{"norm_eps": 1e-05, "tie_word_embeddings": true, "parallel_block": false, "extras": ["normalized values", "a norm on each head", "short convolutions"], "init": "trunc", "init_std_up": 0.0341, "init_std_down": 0.0, "learning_rate": 0.00272, "schedule": "wsd", "decay_fraction": 0.376, "train_tokens": 154500000, "dataset": "wikipedia_en"}
Each number is 500 + 25 x the weight over its row's rms, rounded and kept within 0 to 999. Layers, rows and columns count from 0. Numbers have three digits each. The size before them is the row's rms in percent of the matrix's.

# layer 5 MLP up, 640x128, rms 0.161, rows 7-40, columns 0-63
091:468512509540485466510531498514483479461474525526486482450504510503516496507506487487486529549458506489494528522494530515524477494549456462454482547513498498457500460513505484501517492531473485
097:462501504479496546501477507475474472472527502524549488504503547490452493508465504545505488501518531506569494510463485490467509525498521502514476499500530501522503513496524513474523516532492473
116:514515493493555529536493524468471497481496509569524497487489517481472518488517459498516456479502536507436514499512538464520475479552506482510512540462516549537512516470490523478505486473447520
096:503456510517540491516482496531566511500518444493489507511480508444464458481521528496543505550543469477492479509492515471483503549530532542483520528485525518498540486506444517489531527484471517
098:520522565474468502530511511543463472488519507471473479513472508499513535500470506451482529475490450531517494501539505520479506501499454494480508463449542474503536488527482479517482514524471488
099:517515512509507512548487487471501477480509549535497540456506506454500466478540503509542527508490467495499540490501510474504516542487528505486534508478512496518469489449502476506489521521547540
123:527507512487508482511495501525478490520512491508518479510509459509501447504505504498464463445512470488438487478482509519488502484535525443521559471494489473520475555506520478440471513484483535
092:503530522504490522452472540501485482549477485483533528533512490490488485503487462496489514460510494517513546471482421517515537526473530459479504462480507528510491496507496501456459555522503514
101:547498496475506494485529482538500493518535530470471560504488509454497539490486510501537475469503487497492519511535518485509566501527468476493497499520509486484493505500505490446494478510498531
088:545499504490460527523498527500513486501521500518471506459491510505505486506485490508461490511514487549513498488520523481527472510535510539478529513463483554525537474513498515463501450513467474
106:491507533493541546511515474491492522499494539520460512521500553523515544486500517470536526493501504481465514492510542515495539507511508518514502454527452476511512498453480541503479462470531494
089:491477515525489492519520467480503506447544516520541479502450498522496537463497483501489527460501472557513474491491506530518536479471522571486540486490491520539496474481487478492487472515494489
084:520472456499515510505520515498468504482445525481530493511489526533438492499452521488471516500473507492449481510493470521492498445527506547500480493478513526511518517544535471516527542498505498
092:549494499472494497522513558508506519510461494490533489519504521521509487498522484480476467488488523498460513535487546520499504490490532486501548479542500480499486472492514489526507469481490495
118:502480468460554525516478535456526494532477516473501516480459519502523555474508483523520474515531500468525458513495484479515512489507466509504475525503511497530508493530499514504476554454569500
103:528502495479471519501497507478534477471540498486495541497529499526533477544507516531491503500523515481440464491480527539485514517501538486512475453516474476514510504455504516533504508526537477
089:477517455526484508499461470467572463526546543482475508505506496483471518501498547493524489495497475554519536481510481529494486499534500458499496483555485491508506491491519516482493512473538520
100:533532550477507503489454521501559494484489516512498509487488508487539548488500487529528513476540514505480510488478461482511504545475471524452518514520465466488543503538458523519494475460510529
111:518512532560528505485498490485483542487499490504517531505476488533520552483543546500511532562482487466480512541487522547511487526518529491515487505508514496504536475526538470481454480497499484
088:458515497467499505533497504446487511532425480489462482474529525487501488507474479541511488481478485497515483523505505523500491518489470456503552478527508438452511511517433497502540472511489517
109:517497527515499490502474457501517483501523454480498484536504476478499489516494479443577520479540521523506462492488558495479551531534498498524505491481478487457473474479491521477486489493531463
080:517499493478490484460469502477511481479488499504475505486513460488477486492508515490560503463490514496526493501524500485524532500492503464497500525509525520477492493533529511489473507467521492
097:495481504523445470491497564451472483498512530496502475478488520478489535499516523492480472473522467518475492509478492497494538490557521465474496489535549496493532510475521477467486470505482433
111:517515489566470492539514508486471479461488486474468452480506491486466480504542519528490483522524534482501493538539484535512504492504477481480486506517515461481492503504503497577501479472520483
082:471487474495456508520541538503486516477500467470498463458504503495487438468546513492519515511512532513503495495521518514486486477483468481491485513530529476526532499473523470525473500514457505
116:500484498497471484487502518459535482477514457459467501518546537524529506481485503526476503531476485483544512507457477485475518479542508495530534505527485469504503474540519465496500509499490524
104:538489502478532517477515500495469496511476502436490545479491453500477512504531539501487501517475497468460502473452536496465549483485495491493495466487553547503528499478514491517529476457516506
104:486532475540520514515539537553465500472552478509458533479499483528471541494507497482504485520493479512471482513508469526525511534559521500553543507475472529495529499525495486500518537490527517
093:514488517479502497501554518481516543472541546469467519524523533517467525457492526529512478475485542470489464529516538507479505500492528472515470472467504489504481519516478485495541510497520478
085:473517518510484497539506512512502458511500494490451488508467512497495494579492501550437475500488540501505524554503515512479470452519508505544500451506483483480537485473516466500546527488520526
126:482500497542551458455530471543539465458493516495498481481485498551464519482549501481530505510522475470505511482504504478527468547495448510468461523507514511476486495478538489535486484478512529
100:472508447479488511502502518521469484525510499497487534527486532551483511483490499470509456534529429521562515489509511504535516483502493502520453519461548479442514481532486483509504511492543529
100:538492489493553505502516533489489507480504477502487530468478449545475534505495512493479504519527517509493497532478520470518534551483422521474456501455504519508490529510527524463480529475489492
109:512525509557522509486473543459561540531489485505488512496493491470511505475477484499475479531473535438497460457517508468492471488497491526501479494455501508491493479492486506548524486483480526
# layer 5 MLP down (transposed), 640x128, rms 0.158, rows 7-39, columns 0-63
095:490526513502476449561522489545502536475485510540530533469477527535510537553516516501522503478516472510497495492449443483458465532497514486534474496503482514483509511514479486519538498478483477
100:499478515514485522494451526518454494497481501485495515485477534497470510500519507512498493541476497506502525492507513543470514455499500510496491501532534542530448481511464488433492493527487513
114:517501491466489494493536474497467489538478532478502504498514472469588507498475502514469474495478497528493518478452547534488507527456508521463495491513500469498478506470490485524506483492552504
099:474503488524521506516508473474522494534537546510482451513530467517501491480461522509524485491466539466463495489501435549518518513545508511535481514527463535475479478533487485513499493508531531
100:512493482498499545500505502526481472465459489465492515524424440501503515532473490530528518480508486494516522525567500480525509501497514483502458492518463479519503470494526529493492477516513520
096:548530503507524476496503529485517491493483445495504489524485503481462537536538526462489599484478509518482465502493510480472528455501492501472535495498536515560460497515488440498484498490528464
118:521567486510542472522530502471478521515506536518511492519483494477498514494526530503520479492511497497518498530514470523498491525521519480498517526578511470476493490458499545513498537510485479
095:521477510532446499478521514488461549517530488510503519485423513489464491467485504490479462478505507476488525461486524532533505500461499523491528482524478511513472518519497509494515534516503503
101:459529493492489490542461531509519519548501508506480500472479523486477486498507520450495523512523482510468471502522429507488470473507491505484531492489500495515458490513515437468503502494447498
091:493527445494518491513489528444510467478512522506484487506528545500471477456511548514527464482537479514498490507519544524519517512507510494495497494474494462536488484515560529526523533465556506
104:474499490496439478511474483526502501563471500502474476480511491484541490511474520491526537460522530489483473507504498560519482484496515475529551493496489503508500531456545511523559531512492486
093:495521506493465500544540500515523494515479472493491543495390491479496495464440469480486465488518472511486514490480531499452526508496526502506485447502478496513502540500530531519464494499517506
085:526513502499481487480504493477506495477488485459528493537550473458499465491538533484489495477520498496558489480525530510528511527483493477482489521490497509480461432488455536462500480492493544
092:522488473508491541500500534431479521473513444515513456535485481505501494548457469546503489495495498461550481508458498516505511534560494521513489512541537521470500524515454502475483504533541484
115:573453509511510554462461491463475484545529513548510497487519472521482479506497519490525497499491512512435521517473496492483486465540514484511504496510437510485490458531499486466489520498528476
105:476481490478448496441461506479477534489524482498503488493518536502490495511507519516493494466506473470483472478464505527496485477514507503477538503465508445492497493508507474486450573525477486
089:485495487501467487480554525529509533516501517507498536530509525531466494509506462492488456485468511474481541519525494475507524486523546531443517498497484487514507537494431514460478460523482483
103:491519486529544471501475482516524506509512510505499501465508536470531518482448507526494497548526483502483478545461490525508474525459498500511517489480451495493529474489525558503476509496490489
106:476569473506489486514477529505523519523451483499500497517466513502488489510524460526521474472510514526508502502482439516497511504491539483473509540513490479515536510505441537479460522511473494
088:538473496524495511479505485529482517498550491499464523528575515534474487498526483532497519498512478558477520503481478438534500491512471499486503517506495556482518463478504470440478477494475492
108:508533455511516483507524552482462486519522519535532492492460511523468517468530498475542529466559494482500498530530479513492504482503490526511486491533489486495488507508489503453485483501441488
085:499534547505523514515501485482523502561510510487508516450500501491474507484446495475497520489481521473514507527510488514464555502509498545527488493497496480494461508512488525510526508505496507
101:495460504509532482499482520512485519541448511524524470527514510503537497479497487502496510524510506516502527531493520501496467509512532489482487547520491500523508512471475466453458493505503448
110:484503555513529554485543494531504491472492492475479489463518515546502496532502493540475473503503516474470477496490506503506522528529502456500465480497498482491492474473509483517496466484513522
085:503509470486503513537487489521500492514531483520521500525430456479473486528483504495504513510462568461520509483514494497483535478522445520515525504479509471508451506513486496512504497486468523
110:520534499539487541506529497454537457514522485499533508485444518417518496508481506501527491500499557525498472490525492523537539499476542470517494524458506435497523478502515531549500471500501510
102:489484522514505464507496504505456493510553522506485523519515511468527489468538534517507494495513488458518538478539511493457488525467533505554505478508526561519525557531495478504441492489501525
105:510513475511502482527497507487473516531483515515462499475512476517482529471506504500526544488497510522522494517535497465491485554481522496522508525524472504516513490510570534546451515469499477
091:494512505515479504483515469539533504517507453511464510502544545491554545513477512525512510496472528470527490490478540495502495501500506506490500563477478481507435460482486464513503511480508483
086:465463538478513476490506503528484505483480503471562491497574474512486538496490488495469528543496483510529498510500509515498459474460454494498498510492494469480472519510428512458433490506463500
126:515480564510521481497514490523474538508504495467518466528581476541501523502492476503490536502469504477501475519501470516542509488499482476515562495508525479492500524524507584520489525523497501
102:479495466527484477470450501480488484505555452481505476502495484506472479490478501542447518485531481454555494532515481530467452504483470527516450486522529528501504498532489522517492482530534488
100:471531478481515500523476484517496496503491504467468500497444523491534494470517516451511498472572498500488476459483512524556485514476527483483463493494472503501523467554514475491461522514486494
# layer 5 MLP gate, 640x128, rms 0.161, rows 8-40, columns 0-63
096:488531518506515497518484462493508510518486512516442478484533461508498518508484538506503510462485489521484482490509485528497518503531488539465543444532513489501551543457482498494512471469549524
110:518502487536497488480527536480492480497536459534526496463521517461493502470525474513506488479469469492453467492437513522500484493551525477461500517452522479487491541488464488539549501494500481
100:507532529473497473489503521484461531511528527455543510502527469497480499522512489414488505528512505490503513484498517520537546521516481464505519474504472532482455508448488471521464498503508520
103:482527502509514509499486510488458499524488459485481546513497489520449526505493490469520515519469490494511533538513504482554536510503459458481532503446510456484544536509547516516507489519515472
097:535505505506532482510521456488469531485532465516518483466507501514494501515553512493551469525437511512488478498481485496491505515533512520457535492490498493499531495437499529529513541524510502
115:536547556447500515501507503496467486502500531528486495496514512512501506504538495484502478507504504478459529537458527524509496494498546472506545489520496440493487567509561519486487513504475492
098:494491475490504500508495503484517525505477470524460521489535501499499505451507546473505516569477540501468468438497516488458512481481481517506517504471462520518505531479537493494479524441522499
101:533507513481524478448455468509459494521496456533483436528493456526494470480507486538474512539446512498512518504444528477507501502506507483510493519478520521538530556514488495546484501511495469
090:477488485475467519524521532492510519505527492508526514469499497488505499478501539492468493507477500521501524470512536528503507538528457496507457447474517495565502541489498502521440485459478535
106:543513484491499487558499489520446539487513507520506513438514510494511504481475454498499497494507510522469473475447530485488528527549489473487505505536489479540495527505500483491490456466484513
093:485517458502513502456460493472473487509539484502473475516524511558475480505514544512521495514485462473530482496537524441454484512529459502517479487490489487447502538497528450494481497531503495
088:522529494506508485510488481512489533505515479541511484522503470542457517497462458466501500529494512470469456510472518519502487458532518521533467506456518544481501533510523477501552518484462513
093:516523491475520505486496532527519492496484542475520543496515516492502510509497480501527482493482505496488493524457504515511514478466506530568502469491514467479511530501530493499521499457471460
110:560537511491471486525492495530519518525487480517478484436518492533467498460543490467510468477455516500476514499455461527516531486483487524459486484525502517523534565524504498491481466508511479
104:488512472516463483498472480504464505519502486532502494498499519449497531471491494524514506500514561470485507499496442496483508462532505489455470515527485458495430556490495513471493496491479496
092:536501527477480499502505554525518497475461489476474526492492506529494510496535478535494505465516525469457514515469516441510474470508471493488502526467508494498491504494485502489529511468483468
106:491505515549438475483527533498499502595489512490489448494477523535503499492458499484498448503483509491526481520504503521505530509473506528454505535496483516493521511521504507484523497474464548
109:510510517496473517549544495527497465561485458513497499513524514518446497503475502491493522523490513508494501475509482507545534449512489463512512523529502520505513531526516502494502479473520484
087:520474452518487487482515508494501505462505478562502512482507497464478466477521524515513513509510515472475451476520486503541483493499475497519518498461474487506526504492485491459493484436481494
107:511504483506490493493474506496576497486498491533485498446513507498487482497527513497465515520499485501482526506466453484523480490473490466516472505497476437485532557523492530531498479495440479
077:457500498517478523511480529538540513510473473491546490524511506505510522458533483528464524542518491511510514496490544495480490526509508506483471488503459491503520509510472474516480502482510527
101:533529546471488426475484516490486541523527501514488491535481504512506513497493490508440500504484485477446472506486500520529460522534495502554496529523561523509508521498498486502482461471495470
106:503533516489506478502524519521455486444512517464481480506510467557522519473494480541474490540518538491460477518484485485498506471515473483523500490465520472480488518475490513537476480476515497
086:487527522514509476448476484520484489488557492493476501532492496511499544528497489436448470517502522480505516498505477559518500493512499553515495500461500542493480506526492490501531497474505506
112:528510491504530500515516515515518490493531460535536498486499540518508480478528538491486484523534535480481501492443476528458512459530538474485538519485475488487496502477500479493504558492525504
103:489497506474482480458487488493486514536543482487518466507523499449490494500487522447531433513474486507491492499483495526516547482504502475462498450532512518522488525536502515507465462471524483
104:510539494537523471497522527518491529506496529522455506493494466517482564491540524492481479500502463513456511481540495512515533540529502502517524524472482520488510530526484461504509524481494486
093:508485527560518532478558505515490495503550520504515514560540497460492529455495480494488485484530479471512468470511494506539525473492521500499484509471476457483479530478510520531525478461484508
087:508480514514515516510499488532483505507548539475503468526524432460480487486476489518462475493440514516483475538438500483464474474486491525476531492507512478521516495510482445516490538513515519
114:505514532493494512525475515486490480488500442491526504484537517461464488525500537507501481519486533500478464505474521540449492472548493484519504532496494525501541525527524489532521505510458504
101:528479512503519489533511506504524498532528480503504536488503501547438505545499539496477501477454537548461525486491500539570511548482485505491508508495516514491488519491520479503522491452464486
103:502514507479482497436487502483501501530493458480503474469487500493459465496523511520504511511513482502457499473501474498500506492474478466498448470520505466512467517486505521506487449512542468
108:517529515477519482524522524524510501540475454513480542511481478522476543486458490497509450522483477477483464498470526507538508492488502499510511501480478501499467520566515469474453489497500440